Weights of a small transformer language model.
Size: 4 heads of 32 (2 for keys and values), vocabulary 8192.
Training: a variant of Adam for these matrices, 11260 steps.
Each number is 128 + 24 x the weight over the matrix's rms, rounded and kept within 0 to 255. Layers, rows and columns count from 0. Numbers have three digits each.

# layer 9 attention query, 128x128, rms 0.204, rows 70-95,102-127, columns 0-127
138111127155122130090110124093135130118152162069158089134137088139157139113132138112116116100129131114116094094130111131139108109115120159102117102141120126119146120160156127145096152141121095131090102117125151158135093137091138156134153123120107116150130082134148126135131105107163109171128114134126125121079125097108125151150116148134116126111139124117127136111111141143128176117139
138109079101124117194132118139106160114113161138139145093087140125112113111145099143178142145129142103128119123119138133126130132091165118160144108140138134177112135116136127119139147175091116118151117145150128158105142153115140155132133171146094102151163107120127099109115144121124142147118142111142118166136099167140146117116109189121136108135127157137131170149115153128141120128137
153170140160135141135155145125120103135128089116120142102118124124094141138144088117184121110166146109129128143182150115097169113163165104146140128139136136134115121120089094149125130156152105086113136110135139111095131148119124134143140126121125127101106062135160108110083145134150151151085135138117120130152133113126101118136115140126130153120091130138157119132151130120125097120069
140131105117089122154085109151120156126134131155144141106137123108124129140089105171136112158138145123135101112089158142156132145134125112115135123114132134163103146128149122111132143153146073106137143112153128140139133134131130140139136088128137119157128105114119124120110116148145140085139101129134092161113113125133144124142152139113109123112161142148121144105107136105133108142125
099127087215217140069129161092109107148112151091109104130146096158129150149141151122104154068095114169124138146156100105132127109089135142102108132061145139146191121152170124137046109116093159176057099136129167090130097166068138114117161150139138177099106131173178109171170110128132107154127150186126176142137170106104131141147116127144155121188120077085097110116157170179146161118093
112168142125139133072141153130154114109117097130131128157123141134141106117124149095132176130123101100114149139143146105123116169142115133120119140106136130095120133096125144110146112136089141151121081133098135112089093156125134130144146153136111134123146125144117142126136097097091133109126120141135148149103143144164123145115114142156128126132117119127131118146158102162127108136125
125161161114087119127082201100210136119115131123158078174126149136146122117158088000076156114099146145204159097103143142152175174156162098183149069088145134109134133085111100107115119126160104127091112165145114137070103111093098116180113093059184131070133189132112203140096159122168209107092187158103091136114127097067142067120163179110111170115178150172177103119145133102111141138148
093152107110167098122115131152136142155099101142096121128135132108176136141125144125121084129126170155119126136128124137126090127119115091106129144147139135125141132133164142124133123110101097116140116113149148117143159128122147142152137172142131132112155139113131100172128144106112119117102131082125110126102103168131105119148080128145149105127113151113180138121184093109109125127125
090155119125095098147163129135160075109105151151094106102152140136139141129139060132182098153106156132110168096072137151097062120110118079099119131143092113076142153152111189145160076095122156125112143140139131111119085108167135123131083118159138122132174194180163110144155141141109105136181153105114126105143124130108167100158136131124144135142100153124166134069113126109126126092121
135153126109111148161117107126099136117124093143126165143158124129128118114115152167107138144174132111083129120134141150112134112125120161071124106192133168165126167136145139144128140128115095115124155078114120127148127165117126094118103106101148119116100120121101147118183105140107138117118101157192122122110147129105147168152156098111133134112128153129161119102130117141150106113111
136105159109099120144138106096139118147129138144106110131114119117131128144122139139165152110136142094139144111156134110119147141146093112138129141159128147126084121131130119131156124160137135129138064117130121133124139105138147164129131112147152120131157122126111140119108152099116118093141117098114129101116115129145119115129163080108119103076128131134107129127113121094140135142140
120100163097126114131134112105104149146114119151122143102110116099125137139103148126144142103118106114124122137135151116134147153129088138111135121149130151128111118142131123120151132162130132125157080118118132104112134141128120153130144103134145121127115093121142144114129150113117122131142112093103108110113122140154126129117152093103119135108108132121092146118099114089154118155154
141111135113097100129122089140133151080122107113147132130093141126136123142120124112140121155153176118105125118114115136126123142155126112157139154154116092104099119119086134139162120118163142121141152138140089138123168088164130145126107111134127112161135126109129112101114126145130148114142140088117112121155103129147102107128108122132114132077148131143101150149110108122121094133139
121107115139150127103140140108081120130120137108123110129128112116132127126134139140134149090092069147127130160142119122153129121117126143107126110113129142169150112148160111123103127157091132137095083107110181141125113161097125139116161140115128130114110129117139143145121122126127116140127083161129139105108164128124124166175168130110141131158123092124127140121136139120132157128092
131137155131151151099148143102084096135143119099129111129153114130147135107114122121098120076092060148127148151139128140153106111125128140100110097141133146124150123149120132135096137127108114118097110111120154110109126148105124129121154157117122132094122143130126136143136139119116084137128115162130128082085152102114103153137153120144139153169107122119187103117154141151135141103099
114077121113123093143141099124149117080113104103138108125089119133154111145150153087120139136159142121082134098134091158139108144142130137143117161168120127127076130125120142084185136112144156124145113151125103176133158080138134164139125125143156127169126138123130124116102129132134140113137088073131152113146099165147092118145112110110095115066111122153110171150101105088095119128155
107141121132125153137105151086149097156132146108141119133143092128162145126145119151128099093123088111164164155129174154114163103129127121109107095106139134116146110128090113159083129095136126107060144103130164115126106154107118113130122135132112120075106149130138078143143121103143085167139125164095099075110153082108114128120156121142152168161131125087133092131147163147177132113092
131077113144158121110116090120111110113136087128136135104115110108176144155149147115116142100133128108088145139143091129135102133169093148142127139115117129127135097140120114125143129098155162143106138131104185120152119109125150186099124121099136125131104111101126117134084127093106130141140062131110125079127147142132076144154147090139145135099139107160117131153149115104149152120137
101171130128129120167108131162118135126150145151127137155136138151093132095099101149129104178156128141156086141099175138112148150119153146165146116143154138134134145082131112092127136158154103120138145157168113124111135130134117112122133120167127114079172128115104096100115101147141180115121166119110097189120104148132177113108115155100124128146134160132131148099111148090144142152132
108133113104160110143093122127079151126165181142157150131146133119126119101157115136144101121114135115133099124124133113103155114108122168148164120132160112133141141136145090124113158160136109131145115143140126133139114140108112137102160140127127139108138134082102134135131147115121137168086120134119122174100091153109152139111120135121128138144130140134089156113111140089136176136179
133100142103118118144127114157122143145119097157127122134096148118079151118108117117136139163118122137152121153123143099127154151129140122137128112141135114124102110097134121097151110149151131161161134133119116128097136122118125138124092136148097096136146124152122139110122101135140135109122138110110144132126117163135167124111139148095136127153134118138101120126119132089135125147146
103155174074111108174155148116111093098124140135084091136173104155123137076104113070129104127130177108111131092103142109091080120144113145151118159135113142094131159101125144151141137151169141100156138133156107123147133091129115124127058171141155138145134141160109113149135145143132157138136174079139124138118157122106155107150140128082109100126118177136148147081092146109138144104155
135140109120135108146112137135130162115135147128119103160115154154125113128148142132106144148101133147158110112039146155161110157121092136125114134111131116117139117103103145109109131155170121109125112119164114132092110149146145132147138100180126110069163146130106146128131091180142130102151139144151092121148144113144145096080106129109079112174145128100172143152137111104110111131114
138113098130145109115121146105121094093128124115135143126133108097134118107202142085112157116118141153135128137145096134139158101140126137133131157118132101080139134127086129096145126148147159124131111093105122119135105137132125128143132133106144167128084143106149165120147122129143135101126113123117129151158124105140087102122096087129122123135130090139129138188141093113090116132147
135147185131072153071150107129129091111136091105115089087080112123111134116116081067145136126104132111136157134149140116144144143159152134185157071149115109111103107123100175123132118104141154107116115107118086085101141104105155166143077171045128098081166113115158121131086118139124150132097172124134162111131100108135118088084147165157087127163065141132089067108078153169143137100101
110132090119116122111102127106174140123154167130119140153153124103123131140144123150144093123126160089119109162109131133150104129170114113142135136129128131148091131149116140152118135174120053115114131066131133133100108109131111168115058125123158131147114096142101086152146176133115081119126114130192139110052106099104144115173170139148093125136138151110139132042125150118149089122151
151116112130164132081118159132122138125155145091142098139142131114120126107096136070105146112164112098100119129125110135134105134105120129132171158143110107114165114159136130141123144159156140137138118141119110130157127115137178203122122165127086139162109089103159126130101116139132109128141118130186141144140151088114103143136117103129123141134117079136093098122145133140118126129161
130104082125124096155126109107114156162114119132137170115125120085119139172154102146133090128141130122133113094107146126093128117132161148123190149137120140144101134127112136121111141126134077141133118128132115116180137138118144125120129132132129134115140150116115094163115153145145125145098108123121112105124129152130137152121141103084140135096089145156119153132128140095126113120107
112142138149134138127150124146109128122147115132187123125136105138110132128122111142135099132184102087140112129100130148149158124134151124154152111105122119155128139117155104153109176146128105107141128121160157159159142152138139124124150128141145121142103093100127113096104100138115148126123153143125103129146112139100163144145151119110111134133154117128095147118104159076149090104134
142163152135121149150107105168143120155115114165119157123100141100093145171134140156127136168144122126156110134114150122127144129141141138145136113091145129137103106104110119144126132148129100121150151115143162112116167126142113088144109102136131099104110132141076100099119127158132162126132129134123104133152140158152137142124136154125131113135146145149106152125130142117115096145144
102132159142169125101135142138146090123160147118095057167143094169138129135131172113137146107122135164147136079134124102173157149082175155100122161140102170125182114130172128131106110121134142162122134132120106124110127098111152177101156140144093138133128110102170131131110106093140098133136108142144146085117135110142105140160102108135155139129113095123108114113123134130143163097133
128147148095082134141162120108119132107100152138141136122150131138147112102091129154157136122118116125094117168111160091101137142123099122122078155147145137121142132110129118139125139110127131099083133151131129158080115141136112084124121138152167115126130125158121113113103138126103124133139176151103113110119108106105133068171135158143127117139110194104166137080121134104132148117115
137179147035060148130174162152105153093101141154097147071112150121108161095141088109206138167103117080127127137104148104137112156110137065134120163152137046109127131127140145129157164159121124076184092131136120154138148148138115107169087129132156085115110132133093153109121131193084131138082209130141081145138144106107177107105134143166068103192095198152155101089163119117083097088147
116113148101089130118170113145106081108122086132103122146156118125138138124108103110120118166112166141153141103135116101164162145113137144130131151147141103132107165104167166130123112138097111157152103149119147143149111110127160145116109162101151140153127173179122099144128129110137105128149149144152162104143097145124137131123107127154158159150127117124101121088155105110118138135099
098112115199201125094155143106146102102136133116156121139180090149161144161100138152080133124152135113062158191153145103067116074147154193140099146107128205129107170113027115174094104099067211152063213155139171091155088132176137085033146147152162197125117121196150049146155172091098163119181111134156171128154097161102137145198137124077159122116177126075107170085099120163228142127210
150122076166171154118103133143117125167125132154099159136093099088115133160148131135108141124151121143116115149133064127130089070139113151116143177148097121112152116161078144139102134143102177160125143119150144083142126129181163147129107137115099133138118123096135118105164105097127106125109108131142162122097166162147093157117092089127149128130138095118094124138151149180147107160131
108159147109152121123151157133119162105115084141131110138160140111151130132133153100119139134099159112145127138094128136135085146146100138143131104134131113133131127143150134092159162141134102117125164093146127121154120096152108134129119137112117134130135096130114091134139100156117125174126127124120105152133107118163117147139156114126127122141139121118160141115119137111121144129140
121160147107151123114095162137112110139134108139103121149119136108134128139095144114114114136106099123105147126138135129135125109135092141119112135115126113103148116135121123118138135149171117130149132116116165109119125122107113120130132148134110127140142100142102159136132103116117117135160093122126118146114133121161130129095124124143103142138189124097126121150138133094147137113135
138137169111102097128131091134127108141136121137117127121138157127162144127141126152164111130135138136088150096126138123097108149150127125086093138165113165153140152148120131145171114109118137130141099128161117168155075124110127097147127105129125134147121161108158140135121140112107117105121127097094107117151110135121126153138147125147138113099099151159156162136149102096097154124107
127152112133147157088145156133117129110121138148131110148120150113116126121109131105095174129114105142135138162146117135145134132100118147132128121117115109091121118145126125132125138158135142147136124104122131103126136136159137135110119155148086120111136098126133114122145116132133100137132097161133150139129167113151148145090104118134110149144163077080125114131128144155125126118124
129130102114152137105123145122096138117131167143155113146126128103107098117090120127092154119113114119138124176151110141153117130096117129131141146126108113117134121135138126135099167165138153142155105133125110105117153132154124158107135160122074124107121077108098131113132106135132129127135115162147127138138167106147135129091095131140125132147156091099111104151143127165124121130118
123121169090115138118097133126144126159111110125113112118131122144160162114142166132165116126102180129124160116105122121114107097145135143082127136127085168149151146175138098129150116108123081124116117143124110151163075123099080114130105116116185148137135157138136121164166144094115117143125136112108108129093120106092105142155145144129136131116101136138150125097151115117125125139152
142151151154099138140116148122116158129100108105153122163085116099119099121146094130137136131127124159142126126136126148136133154059117117142126123141147098110120080099129140144142154123135123117132101124132103132099192135138160128128115127155078089115130111092090123090117122154138142108126132114123143152165152141169148133073083145139118137154142098127136102167120075122100097095117
137108101078133128115136093121106114169113126146149195115142136149131154151167133104131132117139164107144138145095117117135127082172092127152121187142114085157124175171145125182124120066078135128121134114116116113190112144146132131095108092099150174149110140139150085136157149105083119175136125141148149128116146137102113146167122092119103105104138130135088171103089130125132088131164
109123174139124141147101129144115132109114135136118094126149128137135134152102106125139144156116148132128124124105118111126150134127112129092108100120146127125097159124115127111112105148144141129142145129161165133103131143113107129125134154156125132127151152154117127145118137131147146076148166123123118113160118129124145111125124148101132126178131144134140162112117133109127133135131
153161138106177153098132130112090142151144148159068149093139168117130133123124115112158130087093117126137141130138118114115131131148125133105102151128144083139142124178143172169112109112118136146135120105151182105145133130119133159127145159089109158148082163147109131169118165131108093169123140147167111118159137120075108159170105087147131148148092112131120119119155149127129117113154
095129181134105116147108142149123124160125099129100101125104130127118096113155114125151115159130133150141120094130142139131117116124143112145123131137119136146125098105142162102150117138121129138126149162133136132134176090133160136124095131153070105136157159097140147110116120105137121122135116107119124119129129153141158180094120107114132119131129145130124133133156100122124114110120
118146117116135135122127150126138118088159155123156138155100133098134180163122142134110188147130148138150140177162123103130150131116138117125127112103138117132110123108084092090107168122108145098137100127107106132123125146157109070111124126143184122096113125123140143101153141119146123132087140139118086163146134090130129081120165151170134105152154156092147131132114140134085099156151
119141146151157145119092151152126122109121141140166136154151122112111158130085134131098139148138119119124116143105148118129089096133130155104138110111121138104119141091113075123108120120163187113149164174150134112105120133174131118120124130183116145100121130123155126128138135132104131086132150166150125115131149096135115071138144137100109118113151152152101118129094133152146153168144
143117107151126110138124108180116117121127108141084118126137105117143126147181161120104110159112130139122158105183101152134130120112138129117159162131142124112111139128176183109129131145093111173158116110111130136190150104100141180116142128111122150144162135141128126158110104130158139123127111121142174127126115165176095147089096126112136112102131088151123167139118114127144132145135
115137140115139170081104069109113118161159161164134127143158095154153150106159182119114088112075155076128131189134079180110117113177109165141111154115128173143070153171167139184109102153104108150103153106189122109162094089132073128087121161067162170114129139155111101176141162098110109124136106142186151141094109127110166140133163180183130138087128092113102153073064179104167171164117
108209131100112162081136161153131118138124144152110166132108122131142171098118132133121150170105140075152147207111126118102106099126118116139093151106112111106088122152112122171139107140119153091147124153165141089137127134171076088104102143139149119135120122179120095126132136118080123135124155171152119140129152081125144104120134184174100141148142130097121110123116129154148121133158
# layer 9 attention key, 64x128, rms 0.177, rows 38-63, columns 0-127
094189156111149150083131162120142102151131134150102110158171097127122101135114151144121123095109100128126154142134166114108098120120119156107131143105119168116146145143146140154103106119128120139144123136107149097134117141096101118088142168145106164107153143155131138169140130081097120145157143113113166133122141119136126123119142104134137086127103131102136116117126143135170136131112
124142141123119080133107126155153158074096084069132146134082135118114119156148130140136122160177126138155095109137143152170139147127139067110130102139144122097126098110117128112159150121114118137134116122137140132116147120109118124158119068131123103152105164097135135091110082162126144066134133108083123144203153154146109081116104105145125141109102129135130101159158098109107064123109
085142094109123121131115129122125134117134157156168161073135170111167118179099120146129134138132125128131065105189170123111128129139160116197161129109150123168125117090085133124106137105123121086143163136164121129149112098169133138121117102110137123135130161140128110098110098137089146130125146109097121131136100148106159124127129146108142112137145190137112122109161138089125076162165
143142134114113164134109127123084121139131147121139147152106180141115107107198093142169140150147154106150152105141126123148125125110173115160088108140118131083107111068111130100155147170146138111121119129132102172144147127107142116133063102071143108106092145106113163093131123155128146129090137156115114143155133134082116077098131129148086148141169157153134119148160107145129123105125
098114122124171128111123110111137140143137132139142109150146146151140121143085162135099118094130123115099113161123133155086108136149104166157134140132124133160125134164139110148108126124133136175128145147137151148090133120159111139066171129140117140107135133134137124125113144120131133140136125141149140115128092124144118119152091133117132101074154089112109160105119164120142155155144
136137136121113139149148113114117128128101146112139146098159130141133170122069105154138112107139096116091124107113147123131111106124118139134153136175103115148125131158115112153109112152128152054120152176139126143115124166144110126098173116140090096180144090123127114073122176174147126115121165104103077134114103123089140134150102103081118152106147137114093173084127126074154168095153
108174123091113171130123143108124124119104127134145168113124152118139170084109116176164147164165109100132128133136170077102093124123141124118112127131140124130110142087090104194161128129136143102137122174154119153130122115128066123111148121119126097123131128148093116098116198139127126133122164128086113143148142123091137097137098144133129142131092162146098123075124095104136164120142
135067115135112116141134119118164135112142161112140129141125128177105152126180122091162143148141095134158141129166125123103158174152154140143131140138135143148153124161118104138145115128160138127136180122091099137114089123123105145126104092122108113124105156105147144114124097139130108146164149127133136110146143113100107151092137117139142133139111066165116122087100146126119148142147
120139169138082119091142130124137098131148120167114169155141142139110145121104083104096116136162148098153156134116164102121126143164153145113076093114131128161140141135144127153122122144132069090108126117118147128147138176097150114147066133111184087128077110149098129156167142107107136126148149160165126144073098093116135141114149165139108127144106165145123091110109133146151107118098
135133145110120143155163122154138126154149171119130144085114120059117073148123110124134130122113096124127151127169078126133152136121134125145125120092103137087114149098109135147148148069107120145165137125099128153164159106127131126128104149142128131126148113136103121143117148128150122160169081088154128152193137131130100161113153155130114126149152092125152128164119121158114082109092
148152140107111083154134100163079166124095151175138150112130160099110160131103115186176121160125177068141069128090140159115093137164124140161141134174140107101101112103098112124180139152151128096161179159137127156118153104196115132110138131170111117130157099142089075097115164168136135105134138064120110135146121192130108099131110151082120139110140137136118178152065097082095105177179
132137130114110089144109095153107172127116170151151173100103181105091140154094103170176125161139146109132077142105141144109115144180125136169179150195122130127090106119092119116160133143143137094156189141162116142112186079182142108115120137177059107139180107109102080090116127157136131100131132064137120157116104194149130118130107146091119131116113132153110170157067133101103092155168
139134143111114101148099130153098140114080134150139161080101154105102116094143101129144121148107163134171087116087133141156141136118145106142145125121127088094114104091110126071136134141120120093120153135150124117112145124153142086169103137121089110132150136099092108108126121160137151092091143113112105147126135165150151110127120170108123155155093160144146144139122107143085089147128
114144121130172147115139125124113098170159086129130110178155118145130128117147170136122144123163129130123139120165137118095106122128098178117103115149113178156145156138137134163109117094130126172166098132109122115145119138092118130110143124130142171117119132157176133143138103093097090146157120116132173127124122114118088102111100072148143087113131122100134088131141153135157131136143
089147124125151148117126148129192115171180145138132099178159114144139140129122160159108145118114115124116148168158143114084084140124107151131106137103101137151120166139155125163099104140149127144145113102127140096158133133139092147086162110140140166115127133152127130160126136100096125141151145139135151145137143112098117122135154114149143107136124076090135116106104166116140128139116
129114148103070105145102122141173142146142137185114127153109101107107121093102123147131115171113136095159119126113132110151128133104107127139093094170128136136081116134127128130137102142162116111147129128144109124119168132121102115137116116125103075155113107153083116109134128096110143097110143131118128156098128131185117111118170144097172113114123164139142159148093116091091073122083
118102131148126116117169137170170107119146112134117117145170104132118162147168139140164144139130134134079100093146102119090093100157110127121131133138142112123106166118139132154122106144140104172131152186122147134158112092157145137093144122154122167133162171160168140158127131128104154166133146103159159164148113167107145165132098111117137108134119090128110150116093133099152151129132
122164118110135117138115163123110136153161129168105118158149173125082136108118141125078145142172120128094104139173165140095129122152128133135108140144134081133143170094127133122131127156145090157158139113098135114165154135146115127118119146120113161115130139150121121148133103151096125153149132123156133164103125143115101151134130120126138139163111130093114129104079197118085099165167
172145115108074141151111157126125138106110130095109126120099129087158082165181099100130129143142120139167130075139126121189148108115144080114122084144185122095131091143069137113135160086123133092111116110136111116099121141108112083189112107118156082156078158112119123074130106115142116089121151129080102117126138109128136119119170113146130178114144168158130101145191110135105093127122
152167128128160126091142169132145130142096086112087125104117112118108143147111171130118143097103087128104139149136107133144121091150135127112128140136143151092131126161122142168113139070112096154144114103120127079098124153110099122137151157169118140100138130158142099153153132116102100123148120133131154090100186112149121147130159122122143126140083115106179078149140133155155112142100
157118165073065069199096106175092177087094136127135142121072170090117120104143105141160142221162173139180111063113161141123178125133146104159193120154176077106096103109108094089200176118154125110153150145173087181113176083151117109163107115141128054135179131087102109067073146127150147089093120093135092161150122162150153122111097130091132166101133150170128148177126051085062098139142
106140151136081142073112143089123136148150130171134150130105125082128126122122092132102140141111139100158137126112147158166102141115155123134080124109103102114135132095144148137123116136120134111105116111143141155104129172133127100065142121138120095099115082147114125114151172127136148102125145136087146116130104110127130141141166159120115158112102159155122119111138121122132123115119
144163142096136159128166128108101087114112146136100107171115174152116124121111085092123142134138119160164186132132168089146199097136172133185128061109123094093155133118100123107119103126150153133121112118128090115148098128110125103162104122126153126111100140116147113141147119127172134137114180138068131155149119095103113086157132136141128166166132119161104097097147135145138150135134
084059133107149134136123090124131125155156187180131099131126159145128168129129168132142129144133149108147152111137070113115129119134127152142153133166135152161110122133142118129136114115166154198146129167130097159145143045170146125110126126122113104088142143123142119130140136131130148136137104129176164143168131168150112121116128134125144124110134109130083129147128140122162133147127
123172085121120106176145099163173158152169170187132150141130121101109166140128157158134082165144123171143075123098139128128152141111113147154162100135176157125127151163111138129095125105120080117156144120133142123134129084127087100140153082169115129152184151131112107114168118122109133109101139139099118143084158112148191135107172149126136062148119151133147145148106171063166102152134
121194182109079166117130138125142107158082176165133160132122136111148182105134084149185134169132141099165141150116160091088134130110157168176122138134117077053095156118141102196128128124155091094141137134163083144125139112122106103109085143117140135075145130121112127113175165153164149129104183142123129121120162099114159058099162166155119118182124138125158124084117141126138185106131
# layer 9 attention value, 64x128, rms 0.192, rows 32-42, columns 0-127
167156125108132139123120152137060148097105138154123112147124098142119191107121128152119155119065131103144110153126124117126159093129134138108122134128139103104116109133123125110125109174127147115127131138169132115099119138132099095106136219189085126110142161115141120134064115132147118135066160163111159116122138115166131096131118139106156173143170148157168128114118147135104153161127
146126132132124110160153149101136124183115073125105102145130157116122141103096093150125154114093128136124144135108158077090110107151124172138134139127124145124117112090107139106153088123123155111122148087098112136080136138142127117099112130136077121107119115159123141120101169143161149136157140097124161104119139157127126141115108114116149146127120131122132141122093115103127138109143
106210150111139114109167188125129106155125128179119154101130149129102128110102095151169149130106063060139134130155150121102144123111115152112098166095159133099103114115081066117135130108157115102126164127106136116108142115156133077156112126118142128113042118161124134120108168162131152174132173150099106150123157127058107085150173171121045156182134153122117179101095146151092160136183
093074114176137112127145139152121073152154108121142118144118091123137173124119128135124116125157151148130136113115156147115111142108129130104107153164106146142136100101140136143133121124116101142108130160089117124106129164130111128118161128153087104106155137102159140113124111088144106172131112137142142105147075155134099143160090141157179164122086115149144138148083141108130140110112
085126133171124129113132159104127107141105160116100146163141164078094139121130096096129141133178128104138088167155158153083087159156146163134151088159104113105178154097108212091135123120071152154133136125121102134118165120100140137149095146123097139081087093139130180128089124174160210101188156131148109163137168149127119126183100114134126132144101139152093115121117134121126099071128
125112137127109143133122128129137156130116102124123132153131114129166157132162111143120106126092148135144142153093091099105131122149098138107105141154118134117091108134128175139149096119113174147090128134120141127068112164122097121106141150150090111139157123141108143115131112128123116119125126132125154127141149130132119156125106147114174133128121121147155141140132148123135136123102
109151121110115142133135140098159111145152133143127169121139165111122119142154136141115091137161134119134139127127109124145087123097123149163094160158106143134111144130099127139140174114103101126116130123122115147148131140108126138153117070058161127118107099126109113114186145148082146110174074145145100152119192129069098137133186132121089085141120133128136103138145116129128129101103
089112105141112132093059126128095110142170141136139144146128132156129128123135134108168162131103094103154120112180119149127147159114114115115121120126128143115125095161121120175135145112147100130119125137164137113134157104158122130132089098118143117064103133078122146131133130086102091163122123147082146123127121128129095138164154141156136166184115079131103140148121151133104135159119
118134108086125116139096170100095129138110105148109108116127112114115137166151124134092114123101130130169110110104098163153120068034137144140093129085145164185097140099104146103118148129081137120118104181172104144151131103079153128159131133126143144158143119131123086141102122128119136134116160156133115127136145114145124111120127157095065141098126178123135080106174084160120125144115
164160142120146101135155140127129122139102156138139153117150130149073079083089131118142127131126144143122108147129164110141109107121134140166130097128114128121124154089133104110122134153135139106169138098111092129162132125128131121144091099093135145135134087147149141122136146151117182101148148131130169135122114129122150111130129104097117128121111140109137104120138123097138109114125
129141141135132128149153130150122175117105104131112132118126118106112136120129111132120112131120169136119137157091126105151110149161121120127136123132118096117145134135142178096127088135117161129137137139095120099086121164098137133148158175139107128173156078137144136127105114137148115115144126120152125174135112114145153140097109140113163098114114156114127110124131123133162112093122
# layer 9 attention output (transposed), 128x128, rms 0.18, rows 64-73,96-105, columns 0-127
119091156140136129094148138112156096071102109161097128105141081135169104132118150152212152108128105121100170174115140149154155109122138159097126147111060125067091145127100143089100117147120151153088164111121135092082134157141109148141123143098131119138096090094114176100134154181143142092124120144086136078111164093197094084115132147110116103106116148167180153144123140150151116110100
176121146149132133140142168087141085149132089106157143091139134084124130142118134164201125093141109134068164111173148160122129069122157112147132116083121173181119134105114120151112149118151144110097136148130102116106123128120155106100152137130136185157112090144167118111152146130146134112127139132099162120127121112157120099129130110060107144124150131151186113137146101118142108107048
134208099110112177128136154052133104120121150112109177089100148120060155115083098174155126112096075151117085116088203103142089119131097104128085128122107110128106124131166119158088147084132133066105131142149136143057140133100155104168153168166140125096124094090091117133128122143121124115146172203072088118108146078098173082177120122097092134123139196151197105094144166092109131079063
154078137122162155117145147128114125133122076116117122093134125128153084118151118122164135171150163139186113106139139167140192121114166116104105122053100154171159115089087121151136158190128123103143105112107124092119107171148142127118115084086156135135072142137170140078103144146164124095126106122119123083175093144146085131115158111126102164146161085128148099152173107125154114116105
131187127144156104149136107100136137133132135082145135116134155075059085141108135114210122085170109174070174140152171130090121139120141103180143131179171143185134140122129136190145115084138129142106071195168097117114172105177150116114174146132103133147147136112125110155118132120137152136132197101133111185139097181138171120126108107143108146131089060147121167117149117122124089085132
169085151111096176156147110104119120142103071153114142097181106105173128150151132163202124162122129100122163162172122158115184098143144158112111122088122152155093166119106108136140116147124130098121154107110135112102102175144091116107128125096139144142074094152161158109136168153144124109102111115109162084139138171130076129126142143116111111142145112154144119137149105121157129122099
116213105071094156143120095132112139169153135108148135139156150135105160144110084123053104115115131104116126152141169110087076149106098120168130133181195108150136145116154138141126137108095108081121108137138134160150148162103135099101140135169131149105144146148104076135136127098103119160142158124168138182125103144064161155161104122138131131177110146102091123068120155122093148141130
095112087110154161130117164108102178137116105125130148133077156129118114099144098129092136176097067185187099151122134157124147159140076166105121146081123117145107111159112150121114182167104143103173141098130146118140152140161145114124117130083162155073111150064095147135108143167122101122146077141085116116143135141136112167120130098156127129162102100129175087134166126107109115124131
124146126093055120127103113128143117078120159125100113152158101135126137121135108110087127105147163099103146096059160121117034132090097148102138143187098131080105181114203160094117133131090067175082122142101126155100122115121094139140100103159098154160162156086082130135158167136146113133163100114125122144097134087109139096144090138166136131109094141116115130076085141188083136115141
107221126132138063101129125159152109133136166112165134144139114137092114117091139130120136069129134127101137135107158104134081142115142133160156100179163127111133120100127123133113143133110149148115107152155103132139146121136156096119147149185103132115170147117126099126145109114110154140151188138150137172095120103152176095121105130117139145111137128098136162100099148150108140145141
129141124145132122138135060148100127142131165107111114126151122134106087137155120103150119111149108128111122149133124142126112160139134138124066116131156106123144130129102125116127128138143102142140099116128135098156123143119160127129163118116146106118155123122112121153140109117133123137147129118175130146125125156131141177119133110146132135154121084110122123131147126140128131125161
103125145135076084076141140160119155117120145148114120130139105124165142149164133123109090131114170125145125124086103144143149153152126086129147123137103138127128095134155131146140147133113104112162158122132146092151160139142113136146118105148144121124143154144117128149111099152109144124124138076123125111097099123100112148121118145125118123141123119154123163134145100132124131108130
127094142151146091136110139142134114096131102081119114161148121093151129127103138108084132111138121179106127107158125139144108157122153116133133121166090132145149144103136142136160141140158136152105124165107136107149153071149084157118143146127136130168112138133152153120117100112134117135129107105163100109152157117130110130101128114111144115136150138156124120129133100134140124137112
127110115097077146075118112087148151095123143134149143115115143142131138125099131132154135145125143131104113158119114105108086139138140144112125140105104153100175071136095118131173140098105135141145139148149126131143131149140140093127119148146103133117126117113125146161125126163088164127103141091097119121142128122098144122112148139122115125136126181136125103108130115139113150142167
078065166093122156087121119138079134115110118140176113123121113128159175100141158158137103137078125137096141148106075144116124112110117084122131151139110128147132132154168134109172116057134157091106101166158167113125149083134087148138130135134139161154138127142129144168125124135092118123118126139120097090143149168083142128103129144134142115174127148155147131152101081122170120131091
115109134142100104141143090115125137117125137130112119144145131116136089121143134120135097159128120121127121133098104127143132106166138126156105099130147138100140159139109118131158125152133110147154157117141114113137141127132135128137110107156150130109160155112107099186123127132127112127110130110143114126118104152148138140108135111115139128130124111146133129116106138135130107119139
122092107126157136139079101124142118126139101108121130138120102102136116094110132122117124152123130157108113116168135125181116095118128116105159117139100148108124130143129157138132143136146160157117123145136092149121156107131112149136111127130160150126119141118147163077137113115142147125142111120129129148160152103138115110124101135130132117127151157119124146124098144138101123140104
156121123130135143133143137107120152098142138109137102152127145096131105135061110117128133111154117132084156150157101127108108131128134128155124144152114129101148129133112148109107119151110124135097161162123120131141145137125132146153150160147094139132145095125115122153119117119126130119149123107104137147121135088118149106120115100116131116098107163132131109128123128087128108154156
115111150114141141159109094140131127142134133118130142121149140126143119116161117140162146164121113127107154168150104155158165113138149128088158098166135139124104175135125153133166130116154129129110128148139104132109121111087136162130136133133152148112126145102128143179134138112133096130140147092138137173140173118093087137124147157126128130112108081135129137117133123122121143141176
131122146120127137117128140181122102133131096144090131105140090145131155108158147163123129140118145128146105097126111133175147142096102139101141135126130141145103113153177136129105132117131145143110109120126138141119139152120122128109131133126154130150104131165157126065128114129123134144132102151150144107127114125125120145151122146137134110130148114096119154146126130133123133090103